config = dict(
    num_hidden_layers=9,
    hidden_size=96,
    num_attention_heads=3,
    num_key_value_heads=3,
    head_dim=32,
    intermediate_size=384,
    vocab_size=1043,
    hidden_act='gelu',
    norm='layernorm',
    norm_place='pre',
    norm_eps=1e-05,
    positions='learned',
    qk_norm=False,
    attn_scale=0.177,
    bias='all',
    tie_word_embeddings=True,
    parallel_block=False,
    extras=['capped logits'],
    init='normal',
    init_std_qkv=0.0529,
    init_std_o=0.0657,
    init_std_up=0.0758,
    init_std_down=0.0758,
    optimizer='soap_variant',
    learning_rate=0.00499,
    weight_decay=0.0,
    lr_head=0.0148,
    max_grad_norm=2.0,
    warmup_steps=200,
    schedule='wsd',
    decay_fraction=1.0,
    decay_shape='pow',
    final_lr_fraction=0.1,
    batch_tokens=[16384, 32768, 49152],
    max_seq_len=1024,
    doc_mask=True,
    train_tokens=146900000,
    max_steps=4634,
    dataset='wikipedia_en',
)
Each number is 500 + 25 x the weight over its row's rms, rounded and kept within 0 to 999. Layers, rows and columns count from 0. Numbers have three digits each. The size before them is the row's rms in percent of the matrix's.

# q: layer 4 attention query, 96x96, rms 0.0531, rows 37-95, columns 48-95
# k: layer 4 attention key, 96x96, rms 0.0527, rows 37-95, columns 48-95
# v: layer 4 attention value, 96x96, rms 0.0519, rows 32-95, columns 48-95
# o: layer 4 attention output (transposed), 96x96, rms 0.0654, rows 32-95, columns 48-95
# up: layer 4 MLP up, 384x96, rms 0.0757, rows 0-5, columns 48-95
# down: layer 4 MLP down (transposed), 384x96, rms 0.0758, rows 0-4, columns 48-95
q37 122:553506493507501511489509491483462522525488475526494483539472496539490496506466498537482470520537501531568520489495505500495496451492538478502499
k37 120:498485502542511490490487516532562492484425491516479485496515503514487489457492505502446516458514500531555532555512499495516519483485528496504460
q38 161:467523476515558482462513498519490530498477540499496505512506528550521494513477513502537456514476524522539496552503473476462516476545518513521530
k38 142:484535483555534448482512528507458473501513487471533530509456513526487498513506521510524513492468485496494484494474455464492483502521491510511551
q39 153:517470492503502491503511481462502493500486487510490525521517526464515497495503489470527449538495544505524523512545535487482507461540535535517525
k39 133:478527477518518470501472442481507540497499462557487472520498487511523460515541463473504462510521535527505503477527538491459522478550475493488475
q40 128:519469547473521507446528521502516495524480483522505520510477515477496525471443506538508467508514526497463440489528470496514532506482520512504506
k40 119:468488471514526482461518540520493553535475473459472497530538484486520491472482454501518479535507506515548482533522501512536528506547478533480529
q41 138:522517512432474513494482528485536506515541512469496481513473501465527470459502499489480528535480511504434508545529506506520504499495484501503483
k41 134:499493528464491512526478531519523483510529488509505484513503501501489527454457470500498519518499505505476471546524502506504494422497511552526523
q42 126:522551496496492515468481461517484488536473504479504473500479505517452498493496509532527534524541461470560518533516490483500480525473518462504499
k42 132:472510488502454507487507470536478530486511471488498462497497466514509512483477480503461531484513521461518519529488464482508518543469567463529495
q43 128:515474506451502497494523425525519493521518512518470499476510492449485535501488545550509509501487504494480474463503506523506503503491485513536465
k43 127:514521511518535516447496472492502486493519469500485533523527496492504497483474501538555503468468538459550471513487464514472501471500505469525523
q44 138:485493505489483532517494559480485521493496548479502506496514488521450469482493554501528476486470505542480526470479465513504527499515496461494528
k44 133:481510515463505506525481559536464488523485557484491482485553517506465494475484481489545470494470494548468501463473486527444549494507514495525484
q45 125:506489476526536522503489466518517494460488471489472530514474518490507504538547500556476521561470491499477501461528532486496503523492486512500465
k45 123:489480464442542502507551474487492509483494499514491510504488520485499507471507503531492524518490536476440508497505495509514501520525525499522468
q46 128:480528523479502577534497484491488534492533532537509516457531473504455463524520499504516482515447472517454496518465521500452505543520548518508512
k46 137:475528497447550519529474502467508504504515494484470530456519482473456495524504498457500503553483482510516487481506522527483490544460522497524485
q47 134:539497564452492519526555498525517470496523541521493484504516488472502512494479531518488503487483496479493502477478483538513544492468454471483458
k47 118:545489526512530546422487506492468514484478498500495491499532518484471496502496489494492465447514516502504523517538486493482467491492581496516468
q48 133:519511526501522517516474519508524505499506487521476524469492472476516492521467536495503477480479496473532480502511504487515495512468490530519543
k48 125:502541503509470482509477475514494486495516498496529536480464448512505468525477493503534517481431479503529478554491478521475488482492530527474517
q49 149:518544463566517488494493523512508484492513482511532473481490478529487480500544495479503531503484551526517494533469537474543524480495504493461445
k49 140:538506508514528513509501472530521503482513435494543482515484503486475467481532509505484518503476513530477501527483508485549475456487486505489454
q50 127:475521514483515507450485507509495536539534499498484508527520505474483506514476502503501480499473524506544459523503506513547478498515502548492553
k50 118:462523460477512508501518495484558490535501487529527502540488483526490536490500478525504510545500522539525495550489467461504465467550507486500506
q51 126:501499511464495511511467512494479473504515543488505470524505514504484532475474552476463520540516503443432509529519491506545460491477505529514502
k51 126:447505493466457517519511510479472489506520507485524475554509493494453561484480522469500514510504497467496516512517490496518522487492526539499494
q52 129:527504509482509449527511504485497488480503508502518478489505507542517507488517540478464482451532464571481543485468477473504458486506458523479517
k52 134:529474509494512484548510517482519468481527556520518481542501496473526493546494476477493473471522464482514516505501470499487505479494455535511493
q53 121:511482480502511521539499480515478516470501451495504474516512492507455472523483492496503511512541511463468484470538512472504543540473487529502526
k53 125:511517490501500467522530491472468490504470488474431550505472495512523484495505477475487487539517473505458465483501527513495509530485516539434495
q54 146:539487500497505517473509469500487493524517537523488508546509480496508569487506500502465491476540485473511516477540503522486484466490527520501535
k54 135:518494500489461476491529452478498486500484538493462494527485485572487515537476525470502503471527526507552507497521498500488477487496530522523526
q55 126:469465478515484484492541494517500509504451483478527514482458528520520507502507487535463583455457497503508527501482482497482515519493493453517519
k55 118:505482527504531480469526515564493502485491538485465474471452507522537524527502500528518503505484465461489507505497477530518506508466496424504523
q56 111:458494529515496493484490514515490507509528518470525517530493512519470517519496513486479550518480475502519510518471444511503454513450536512513489
k56 110:527512471424499562521487487490521477516542547456484506500495451486492497503487500534496505466500479514475516532483515487513505499519509509493528
q57 129:448501498516452529528481521513516538544461495494488511489508510508491478505498462545470464462503528532555538490531492526508501474490552441482500
k57 128:527502503502475514524508533510530531534507496477487488475528501473483466482509416516500514490527477551543540514482493493498532489520524456494516
q58 129:493502529508476511485528495488481518520514527486473488514525500509470504503501524538507459533488538477517505488522513498495523522512500541493510
k58 119:478547459520537545484547500502504486512510512523493522508472555489449452482506502493477485498475498506544503471527511515496497484530554501496556
q59 149:526484535494499498514522512528496466520519493496520432515528531496503544492520526497475491486478463479462499496425527507480494503500443487487486
k59 137:493488550479527487516546469487481443519533561508479494521555510493491526501516534499555466478496486462504500527497519500523503508521486487498520
q60 154:499530494497491509467472528487477503515472501496516518535471479515479505473485506449503476466514523501508520544536525479478551471483499544502501
k60 136:501527436524505492518459542526463512473515533488513492485500470520459546456484524457530531498500535505524469505481529482517523476503508512509483
q61 144:510483457559481471500441503487498514531507464515527517460486491539524496482452527502545521488519479515502511526481535524491520473523502472509503
k61 135:464463476524489493510464491468547450497530503493500452483531493524538494504511514514525549496497451489485527490479470518537496483517472496514485
q62 141:518504531489487539465525537540476484457496476471493460463523503519462459505507509502486534503471488478495521521489537554490519496463506489489510
k62 134:475515507522557551536519484509481500522496497520484444486489485501478491496491568489523525505455446495517543498500489460474552509475490500464480
q63 131:464481502523477475491506514501538487489524511515474491471478501515492490511470524515467487535489498524511551468516523568508503442527535502521515
k63 129:492490507520491498526469493488519513533524532528488462487514521494548453493498482534467518527459471508475516468537503513526490443505531501499516
v32 124:458509504493505511488524500494493473537486536456457468501511512502459508491513527489500459494492538463506534524519478508516497481499493523528468
o32 109:556505512517521506535506465516458535483444505492488493491509523547506519510529463462472506515511487491481505512467494447458493518505517486505496
v33 124:464520487472505521520501521460472510498513524534474499539484506506513458518511542539469511464501535475516495507499488488464522532467509520472509
o33 107:462464486491507469487506503491467486465531517493531492483450517462526544491531519462484504493528495483456515503467506487519498487514466529520509
v34 130:543505541490526513504476487462503467467492506539503492486485481491464458528477546493492522549524509448493493495472478482490519496513543522510526
o34 105:527505468490492451497494469515527483462525540483504531486488495515543510501543525528425509511536480495507515526484511483504495479555491487488520
v35 127:486522473518525466512504539510484471526528517525555527509498539484469505500485470513483505503526505485540477486484476522537473526480512495477441
o35 109:506536528484527490510489534501517518488534481533545485493527508468476496511525520445522464493490534513488485517466518462505500487517454526476436
v36 130:492516533528492509520562491472481537481504537498496500490492488544511509470486535555468473470488501493463526501460482514511494503510484457518522
o36 115:547477447500526465476464466491477473454480470516514502554464499508500515512490506476508502514547520489499519508508555501497480560476509543511473
v37 135:501489466488514462519493521518552477491526444443472482472500520480516521541508491551517488501487490536493512502494507509536530498489493559517503
o37 121:514521524505487529502503509505453491534487544496482534533484495489478509447509486467484482509489517477521497542512505495528539475484523490487558
v38 125:504512533509460533523463488485519514503505510482481409511537532564510528522518505507464493510464489518517496504491498522516468482551479485490483
o38 110:527450512493511456446542461492487502524499480490470514533518425504487505503483482523491484489502490501492468511513525509480515478516538519488550
v39 131:483567509499536498515469482501511479467516463476490489518502543481533504499517471478537458517525527476503493533471494445521465526514521478483495
o39 113:522452484503493506506509498514505497544490527456479526491547523511454491509487552525519521492524466483491484433487469526547518535500494466476479
v40 129:495484478509509544500501531533522473480532529526529471488523513495483461560490521506472475509529480549478480505516466484493437485469512476504540
o40 114:513530505531467487515463449487525469517536531465480506566520490494470528475499469512493501518542551537503508499519511476490523452548518482509436
v41 128:516521479497500488498503553480499501438519493500486535500505469518511528472541526516517465472503529537494516514519486533567496525469523483490494
o41 110:483430517463481526498480517515507493533490505516490433503502493494512472437473505500537544533497490480480526487522544510491507510508490473474525
v42 118:477510517475510495583524527467482449441463480512483514453508483503553514477518489485510476494518522468535492540508474509476500491507526495495501
o42 105:501487502504479517473501526488496468571507506511483477484493505508484468517502542448493562520474510510543484507530534476509506489498490509497526
v43 108:516518455479450475515529504504517444468517478501543471478481487516521532528511476525503499480502488530498503525502479486515546499493520495485505
o43 096:497536520510544475463476485518518485555476483519470530519485500539474548503459501526539496493517516497550485524461472495500476485516478485534487
v44 138:475514506491485468521469533501507508531466474507515483480520495528510490584546474492471494451518514517500479502471525482493508507490515515469464
o44 117:511464548476477501459493505468499495500538534498504493502528519490518545525469540490521457485504489491501504473512483510491511454522550504524495
v45 125:494527514463474475469467505531535492545485498499496495472502483509500526539508536520523535499531497491517487530533506502478436457474507482450514
o45 114:468520520516529441512503502494471506484466513507460541500501510492504559505496497493550493506461523504490467450503519504468506506524476449528498
v46 130:545477487496583531482532498483486483488469470530496499516488515471500494517534539528502532535513473505488478544485482512467538536476503526506540
o46 111:468484487512479499555484524540513482478512503523478512486466491502494487479507493497485512521443482507493538456520496545537469467513510492523473
v47 138:515493466508471488498486495451509508528445484486518467511456554513484531511566507518496467510502502496497473494505493497500499489459547490516475
o47 114:500497544469518523490502457507505495483503550519514534496521507558530500499476507484541486480447455438484550540458493554489514465512514520490489
v48 135:487497491506547517484500539508512466494474554519474482517488527506483478496515473483495500460466495544484489481499528484469461500483513493488460
o48 112:467504501465491485525463462481460513510532485499505477488493471511463525501473479465529517519488487532480528496486492524488483488476517465484511
v49 120:520490473460496540481522485506504478497464475463527536474491468507496496504479535519522496516502538485502506469501516471523468443480532525476484
o49 096:462480505493524508526519460495474456518539509488481545494499512511519492488529493455499497524464492441471494536519493477492481501461454570504537
v50 129:507542516496503476483498521548535489497463522493465529470479478514492526500517519505535485524556468517500474523529460516502460514514534509462467
o50 108:512436556498531523593489517477481479511501507506448497513528517511467511490509512479502517487521482518470491536496535497520525481489439485494483
v51 129:536510485524512484511537541513496460463515505487466461494512492509466488546476478578491477496456510482527495480470494533521462485504478517493503
o51 109:509537484496431473514486488496522516533458488522493511513467498504499511492489460435458536487575514501505511475509501474511492500531495509513543
v52 131:464527465502508525500504490506524508453508479535470543517497517498466479506503480510519507474505466537519468503499532511491526509465498504448490
o52 111:477452495463487495544490491476506458528528495488512466528529537501505522499487464532519524490482459476426513505483450487529484500516506488490478
v53 132:551519477512460494471504498525510505491535553528492532496514496472510502472550478525499489557473494531501501525477531485491501485484467510481525
o53 115:454489499494489487529461549470516483529493522478497468497486490515539487512446489510502477510508464527462498518489504521491464529462473491513515
v54 126:513481520469518481546493510489452472563497463499535490494445506526533551501493478506457510528521502538506512484503487497540491499508465499526506
o54 112:473514461480510531497450485507505551540484492498500569502528503521453473516497488482533473514490513512520493494490484488478492514575550524483519
v55 121:457503513468495473472469471493528491463501518515478495500516508537505516502494507486499481509465564519485502514491442507519543485493497524463464
o55 102:516495481523493499537488466494555497519489465527495502497524476476508505507542475474516525491513494456502490546507505527476503459493493469489511
v56 127:484500533480490527506536450533438465477500491532524472520496547503564466472510458437534510524528480497495521495525500538472476493513500516499497
o56 105:534511465541517468517509524470560517505492487494484509460488471501536444484506486523527475520488505523485469465463527518537540519510450517490493
v57 126:460442498497503484501526492518481488476444501524497516470528488500478468534513516481503537524485483519497486506528532567520477509499510493482538
o57 102:531495499486498487503509494481536486512546566512468473568495498499503556479487476491518490543458505530468473519514499529500479475512501542522491
v58 126:471513515478500440464504515508528444502508465478478520538473490536458501466497502531513463573479509535519556509481486493500477506510504469488472
o58 106:505462506516501543498502466506487506509473501457500505445515463500506544507492496467500531547518459458506433536494530491520475556474517464475477
v59 127:545541505528507517461479527479485446535531472490533504500446471509495524499512498496520488501487502511535481438478519520509535517475475484466488
o59 106:540502539494505518534450484515519470472529493485506491487519485452473463498484516488512536533487487458492526471512495471464464524523490535511519
v60 113:506480526469490491492512506462483509465460521483494498509491587539425501498482440531544512552507517496529474481513481487487507503538514497477461
o60 100:532553469529472508539507520518493491496522525515500475494518451510525522486515527465435500466521486478458477518515514520487466501503458521496505
v61 130:537547524479484558500482530454490481476518476543454506491491484465483462483481531486517523483510515539537476531493497505507499512517493485487502
o61 118:506467546508522496523547461502486472519496479493483480502511547493490479515537485503454479542511515501452519469459545527471461480511486459480539
v62 115:495463551544479532506471548500465510480487501502476534492504470498479544520526513493536559531502527506511459466505496490524476518506500510511520
o62 101:507468474522512475496502498494486495552522487487536462498528516496543505482482515500509489437507495483491486521524457494494525471561451457504501
v63 117:495492474471486498468522494473510502490488509527518502507487518514517483478505535452514509492489545523499510524542433500502496538491471454544482
o63 106:457509499469479528504488519499516498512549491530507468518539471499472521508509523484500495480524480513563525477469539495478467497489504501488498
q64 061:494497535478481526486478496471553532485493481507476503512519482452530461508497457498476496511519510548526485492463491526505460548508524437479504
k64 065:499461519472477502486499513506556521511489492482489533525514471472542445485489475505434481524539527566492496536481475530521447516499473478474480
q65 080:518491487483516509517490487460513503438479497547513493466464491498469503483532500454511488511499481489476517497510509506482511489488426571502481
k65 093:516475481481531504510501498468504482468511473514527536484453508513495472493527516473511506501478495483484508516514493520501496481474443584487467
q66 079:487497519507490502465468476474513514490461507544509499489509521457478491518502512485521482447482514542512527464490527497512461499526527455518484
k66 074:509498502505533498461496487473507493540494538544500513505524518469496496508527472493504481455451510525565505453496480494483469510508513447501481
q67 055:498478499482502471495479514512540497503514524499528488499491463465562518475497511528484540528505495472517510506514428484528499491484519503499474
k67 052:495467510503460483509487482521508534538480505501516500505486468504508542480489500493513499548517475491499480564498435489526490474513500512539530
q68 073:505491532490501548503517496522510530479453448526462480530476514460426471455536505514469506470459521496510529495517499484496512513487501478481498
k68 072:487492515519496523486528477477519518482480458515435455509486496483476471440521501510464532478482506470509534502533532483462534492513548475462485
q69 068:504543487482494474464477468517467481517508514458492533472503481506488523553519568506495512495447511437511508487503521490501523502472495480536494
k69 072:476528470483515470483515518530493490528518524473513516491497512489491493568532564509504523470465518474520513482467500495506475519503501477501504
q70 065:494512508484469521493493519485462464532515503504488509494535527528490541493528515455535500489502507506516534463534497498500513497493505512515518
k70 070:489512509471510519491482528460491486484526503509476465504532557534495535529510533489540472494478513465500526462512533518464537510504529511522536
q71 073:485535511518515507526458514541520526533512484528493480478495511444532463479510492503545511485465509513518486488518544492500481469503507524492536
k71 079:521526521518494483462473512542508521531518473499527521486521498442503473485514473515521488491464510524518457466530494520483508475504532524517520
q72 070:502469485500478503564473521494509499498513476522476526474517486500492498508513450468502495512506476523444513534508509518463531469503505521497485
k72 075:526490491479477497574487500501512499517512505511504521485501496505493483489526453487517505522521479537466508508528494502476509456507488571523468
q73 063:525513487507486493501465571493500488525503463503485473460507537515526482458520482491526515489501517508542519486538515523498538505472494532517466
k73 076:507542462563482473506435529488492513475527501503510478442501508508507495493510501472525507496478522525526476453472502500498538505490485485485494
q74 067:488539511482505500504488520528528523528540539505498503504489480476501506502444498503465505506481460510529537517477520545509500473466533493544505
k74 070:494534494484485512509511508490555525481523507498492481458478485501511503509464515522472545519470467502546524522473524512521461489498547497517527
q75 065:507485488514482502522520484486505464461478492507494530534500529512490504474497469488484488483514540448503510501536491507520457449551501503475495
k75 073:501510482512465501496514535472517509428466501521502489535482516513479507483497484484491478507504541457484509451544527525516490485526500498469503
q76 064:499457510518490501469479492500543495478503501520519507522457473499530504527501456591471540542524482502495516452534504530529502520503488476532549
k76 070:494444511516477525489522503519528508533467466531469528519490500508510464526495477557464514505511483488470518503525446521557492482508474484511551
q77 070:534472513555499509496439512544539506453514473484476471495490486496505459456476484522515517466527498477489504506506500542481515530485513537457501
k77 076:533496504564515491479474496523502522445503520482501507525475457486540492462492484503507517492511505509527491491518478495494515515493521543485507
q78 066:539520508525514490521496525538522501491512533475505449543472501477496525491507486503447546457544516515533517488484492455479471425489537533475471
k78 073:519476527558481498519496539530506500479469511484522461514476480497461522498482492472457532477527493547529502507489467452510481448488538534458475
q79 061:510537509478498512514458529550487511487481520487471492506483492496473498445464488482497520478498509469510477470474448530499487518495561552515487
k79 062:513519505510512511498475566504470515484471540497538497493476457486515519459512486488491544498480492506486509506509478513490513494453566577483484
q80 073:483509504506512527506497570505504501497483529500504542519489553469460446478528474490494481546488501548483527442489500533470507529526509501478473
k80 079:483506493494530536496489553504487569529459535527509522506514538455482482474516486474471497534479523541493512429498511505512517496499481519491493
q81 062:474524469517519542549473430497498483477524482494491517501487465500459486499492543489477515543487489511491454490501521496484466490530552507482482
k81 067:484530510482517527513495468512495516498478501517529519537491438512477505500481506482477533518498494552534452491455492493510487494507558493471469
q82 056:535500522499485526502510503522460514502497491516505471462491514529486491490474477465503461495505491508497550497494517495469476497514536516524522
k82 062:533527496521511529506488499472488520474470500502532448499502510488491511490492477474505492486514500512511569452512514494496481473513503538514506
q83 058:557483515524516516503488539527523517493466511499483505472515535499542481447508504564515466524460498498503502472488521523508548509498485494550511
k83 057:505487480573522499463487527524536512468493509509507500460500518460569500473533513577524531519464495460497526479482519490539530486487493477503502
q84 063:467493523474496490467499511464506515480511521507492472500530492520539540509519511478486501480445500541493511489514511504467496484530524484503528
k84 073:473509508504489493484483495456507493498521542529521462478510510518506501523539500501487534472503498498460537459493513515454526489556544470525534
q85 064:516520463463555516503505499473465527456472503525501482483503535500510478527501540473496480537481482514491523501526483547520549498473535486524474
k85 062:500514469472548514491474496474516531462462531490489502521499500512475475502542523469492496522500499511494514460513501556513548512480512507523492
q86 063:508504476493473446513480550529532503546493531491513493541499514458489493492495498514492499483486491511538475485515495517551474471548481524503547
k86 059:497485489486460478528542557537496463518485503483497484484504505472518487478516446519442500487499492484497484516471467501485466436518476523467537
q87 067:514500522513544505517501502505515509492512535490547549476500497509522461534537509462504488479490523521504539464502501506490482464463481537472485
k87 068:518487540507532533531488511487522500518499527513529489496508519494500478523514511485493488513494498508486518486510487519507480473491485564512507
q88 059:507493518538494488512498472516480517519502482486472477484520507485549508520498504532534458481459485542497505538493499475469509476518519451490525
k88 060:505506531516502490478505472520484505539512511486499527511537497477512506519511456485534460476482472550520506520480507494495502518499538466509515
q89 072:468530525458513523501479459515510484524530479482485548503501480483533463518517456519518527521448489500471473491529490527461506545503508531497528
k89 073:467522497446516525486450461482492523510535460535500497462503494483524478532503488517541536523455485495487495474516506515479509527538504481486528
q90 073:486545491459558515516470493490525467496491479480519541520487469522481529520480502468497512543507502507477445545507473483524431540494489523496510
k90 079:479523510497515494504474507506497464505501467477542528523492447510446534501525489454500535548512461532511467533485503493505449519525513493468495
q91 065:527538487472495553503482485519511490533506487462509480480518478499486475432485492501485527542513498494468488530536493494514550520481520507521479
k91 072:498489505498508541480467520506487500505484465481494493456545486488504520450486504512487531525512495493501490546502511487480571510474542511514454
q92 073:525460514508489523519453459473519484501487501499490468470516481538500496512500491467489537498513499528490510508511486514543537490473553436486450
k92 087:534442512496491527496464478496526491477461485513493440479508478515485505487492508465473523486483451517502542534499509530536513505476533480501430
q93 066:480492526472541509470496524490493493537456551485498486496505505546487527517477491471505504505492487531460564509498460522487544512481523525507512
k93 079:532493533478524525525474511477488494534457537478504521466512499539474477503514497458456466490485448495481531508511488520451508530462539553508506
q94 058:528503522557519493487468466499527496542461495503517478482478503550506522492459514482518458472507460531485501508508525497481473538490510531499457
k94 059:531490519547547487480491502486488491530494502469556514476504478532536521498497494488488486466480477515535495547508482477504490496483536509497449
q95 064:530469533496506471499506500470464504515485527470509518474544492529548483518496493533512472452511501547510504508483491559439475467509454476495521
k95 074:539497550533522505510431471458486509470485536514521486470525492518522504520509478469550503456527464512525518499495510490479504476475505476498524
v64 073:477527518493517501527536527498518448443478522461433517497469508496495497472489525494515469525535538479516475510518501492498449501480524506427469
o64 097:462494450529526485501489501513519578528508493520530488536524489524543468510496476516485498483456493531524514491502453535521518487531538490549529
v65 066:533490491500512514504460526478485510488462511475501525503508518538478497515520558495518504515508498437488496508481501498528545485478518525502534
o65 087:491523505526481487480514467505499522537509464525507495501506467464501494513481444479507511475535514557541487506488511477489464546511491464489477
v66 074:480455485531528473500491507501532485487479583452526491478511507525491510488469450448496510484503514517501494547526486543501519499477532500493455
o66 090:464515468470507481485522490509460525510530500518480530541498508464504506489496508512505504532487534515491507427488504491509490519557473474497576
v67 073:507479488486490519514508482425476445478463507557551447479512541497494514501531466475493520483501482497459509533464495532450532477504513519553474
o67 099:478502544533504488486514515559503536512503494464474485526507507468498520477495510532492512510520514489522463488513498451547448535511492438459504
v68 068:483477501483491500515528482495463496455494492511465440478494540499529461500495496511486494505530529455491524541514472447472527487533509541514536
o68 100:534530544499502533491455521489523491501519501494530525514494472472462522518492505487509531478481486532502492498518531537492477523455509470471490
v69 069:444475534499493508498496552476518547506509472534505496523509489467527507480513496486480497467455482505528480478494494499502502538491479527511513
o69 091:529518466498510489479495438504487457472477524469472549477470476544475502513489515526517511548526520479475503519489527517508505480504457483496482
v70 066:512487475478494528483531443484498520440466528493516510515445507519483464444457485498466514496457499475512504493458502481481530511506485534476468
o70 094:496487518494493478502478535491494522527505532500466506499560506525479522528510512525547468525508500546500489473488520515485494455565505455534535
v71 072:493484505461486482512495472512530487522452481532487490483498544503502568521507541489545517486495540541490540564544479508489521480517497486471493
o71 095:504485513518484509496503537509487509457538496444550512517474505510505467473500464524470508513511506517469501476476513515506469532511496517529496
v72 069:539533509514490503517486507471547503511469509521479492535540487505493527490510506544470461558478471456524493448507493484525469495505454490433494
o72 086:495480506466478508480470476496517506508524498531508483461482485515476514511464546509509530496453473508536547506479489496524546483494490495547478
v73 060:483504447513515452425507514474517498556467489473500468488511502482502470543488518512542461487483485469540502495545498471529517520492509494522496
o73 082:539476527499502497560515529504488542530539503505479500504516504509496497475525477486420505520539532570467511494496529534494492496517474519480496
v74 067:507506529536485485510500555548501519530476541486513480522531472522463500504494526520500496526521540501514508515498483533473502510524499512488448
o74 089:481458471489523503491520460458544460502549458510488535484509522469532480508522464535519490495444510515505508483515498511529516499496508524524519
v75 071:524483487499502483543514499479454497461533495489505488523420535474524542501471489534472478480478542476489540458481480503538525501466526508501504
o75 090:478491540489527527528480514501544471499524523483475504507547482499521487532504505512523526511476473564476473532527507484476464497507523493498506
v76 070:477476536508493498496487479436487502495509509472482502496474491562499551478517536460478479491481510526504480502471505470450496486494514469494486
o76 081:475530466525478494487452537514525517464494511524492508524480490456498490462501470505516499533518517502487505495514535534518538470557483518512520
v77 061:469504524530517501491465532479522513477532542521494513511510493483454495554514503504468494447504553461535483511477509471477493489515489499479479
o77 089:539460494472479490516484503513497482500470477472503514479465486470546476464508483495521527558499470501470468547525516501566513509487474527500507
v78 072:507527517498519535521498504473486456529498467461492458508457511518473522500505519510510522518509487510545484504484467509511478506513497530488437
o78 084:482474463526499454441501551475504523468506542479486527495462495492533493504494522532502511491550491526503501460533511506469530543501504493501525
v79 067:488480518477500503483473439515473545492531479509497507514527504481525480464499492534490459471478468481486554509568518506472515467469508498473498
o79 087:523524501474487492516490502493530465527518513488497483539515514525483557480504513463449529517523504483549487533481496493500491513504494508507493
v80 060:563517479505499513529474483499474501530504507507485519469501457477515481482514486481468479481505563513539505494485495508498536523509514538447531
o80 083:475484482487520480472508509500539526501555499507500525525525516513530534513488518531497501512523495470488498525529479519510456479539507510543466
v81 067:512469517497525486494530488522487513512463518508509508459513557525491523513517522505501508511485513519484527493515509518482464471502483552526479
o81 098:481510510504508514468487497506496486525505464447481512491525497485480497516485492533515498473538471487502487501462476491455528526511526416492504
v82 069:507493460472467520497511477500542511517551505512493501513475482462460484512474506534506487508489476522491501517494509490470498506487484546508511
o82 089:549461544511477482455493533517486501483487462505476507463521510513533492489514523494477516479518517488558508462501500517478507502523510498486495
v83 066:500528468477474457490492494519554521482483522537442470515535464531484473521515489503505478510484491490492532534496489481499475529495541463479488
o83 082:513552531497524518515535498477467475493529463496529509484484502464506497495494503479504483534493451453543474467504526484481513505504449552498515
v84 069:484475501455466510522506464494462542510483516476504505488520498494473511533479506470467508471552512486500533507543471478483469490555517497524458
o84 091:505487507498495477512475531525483448517484475477451500523535502506494495428482475512542505519451509531489481477474486548506484508450517515471541
v85 070:490485507553543532496479485461523531451495533484509487527505553496486462446525516502494530518510497532473451471492494529539511546498525495473468
o85 087:476527453522531459485517518473482518580488518506512521462482448517526531554490501480472505530529515509511518501521503429496499466510495516520532
v86 073:496546492466516530534508498510523522529509475517498514539496524512462497549497448496494491457499507485530536451527512505504483479540463491485505
o86 101:521473523503524511508468527510493502492531496476489530479519464518541516454484528521545494501479475481502487542489512511478536515437484497509466
v87 062:493536521527485429495498509493508505490519509541521510498459474491484494505425510513512526516506524453496476457497541509479483507499533486494486
o87 083:504452516500559540509479489513509504498496515467492498519502490520486538507504488508503477501497465560520550542471471481492513462532482507464490
v88 070:509536432520488453476470486494468489530557548503497523485488548493535476513494492495520529497483509526536490495522474460474503534479504513477484
o88 106:486460502465481520479501474473522527488472491522476484532512502524495523487492454518447482526526493470495515516541517520502509520483540470522535
v89 066:505493492500498501495461484503469516479512511520482524496485442528517501498518506470501553461517502554515504516497484506520513484454502499491494
o89 092:479534516468504502459528532511479501518498546457491543509508535486490507480496481523482446492475516463466473520498483487451505541513496513527525
v90 068:497535495480487477439505547480479503525521515531509503469450499494476537510523502519498516524459507519510537529504496458497492532526499467534500
o90 084:550483508499521500502527494489522517462454525516509475517508505483515453475474502487523494461560527502508481488511504512531541478514501509480494
v91 071:505495490495501445504491466495486513470501493555470485518527489495485532527488497513497562476511480512483458486547471501488516509485495518491496
o91 085:492499538491491528502495517481519479556491524448505493452530495465509460493517486476504465522491522478496502478482533483479492528512487475497476
v92 067:474492525517497498515510510517443541573493476530472541495514520501494500476475479492521500495518501476484535475504537495552457510506494517470479
o92 090:511496489467471531513464477506554454484509497463496484505529481494536507497489511518503505460550523482488484517507443498452523466469483477527505
v93 064:536524477515467490473476491471456509527490552470526447522490488546484525483538486540527503454487481493486502511497518492488469474507490482523487
o93 080:462494507480491524536494496483540481513511481530467531478514528464486466516518515471487496585549489479523461485523468463504518516517502495505506
v94 066:493479507507507530496501524493508515472501490546478537538467512472537481482523496510547508502440523501528511498520496550514534504495483516539536
o94 094:524531477490503484474467487483485474502504527457520521491514491521469563524468520491473480471551476515513492502457493462495460490520510513482454
v95 068:509515566496508492490494448480503512539518525476517461506484495483547493484509544481487514476554525522506492536493474539517509501490484546545527
o95 088:461501443498505494523507498474483485494492481501510450507534505489465521473523459487485529501479507504461502502535517489536496487503517460479432
up0 106:503477546492503447497475511520479554513510500466529484523486534507489453462519545521479526524492526508534479527465466527478458495514520527476499
down0 117:490511466489445537525504488499516512503492558504488539481547503507519532475508511501519477438516516513486500472512543493441490525519457463502532
up1 094:490455520513519479500491468472447486534483525463466476475486472507462505499485511518491489541496474554512510498508499536505502464496461524502490
down1 097:517528467555479472515498502529540540482514516496539493509504531455481506512544518481528511527533537494513504510493522519493516551525508503467512
up2 117:482488498507462505495521498487482480551476502514501524523499441503477469541484482502462465528443527496521480490504462486548516472470498504503453
down2 111:534516517468531511497548512506521522526494474506456503543511545528497519508540481496516460467470484470484542522490509501447527481510485496499517
up3 099:491468480505532448517497581493487524449485513522478506489496499509484473514429472494511459512468513487477508501516507518555524532509565481453492
down3 091:445501474526477502532503544526509536511474439522498448486555516523492496468485498495457505499531556478528502503539486475513508499516500520507545
up4 102:528458536506474490556479480531459438486483479493501513542481520512514470471512500481513508548506517496485535482521507470509513524511528531507492
down4 086:487495469496526483436509552483526538505489489523490461499464468511495470478491498542525488533489545461489471507489509524525553475532497463523488
up5 105:462548531508481517478518484498510442507460529493520495457473528511495499509517463506474492512490529578483532534527514513520526505494487488528483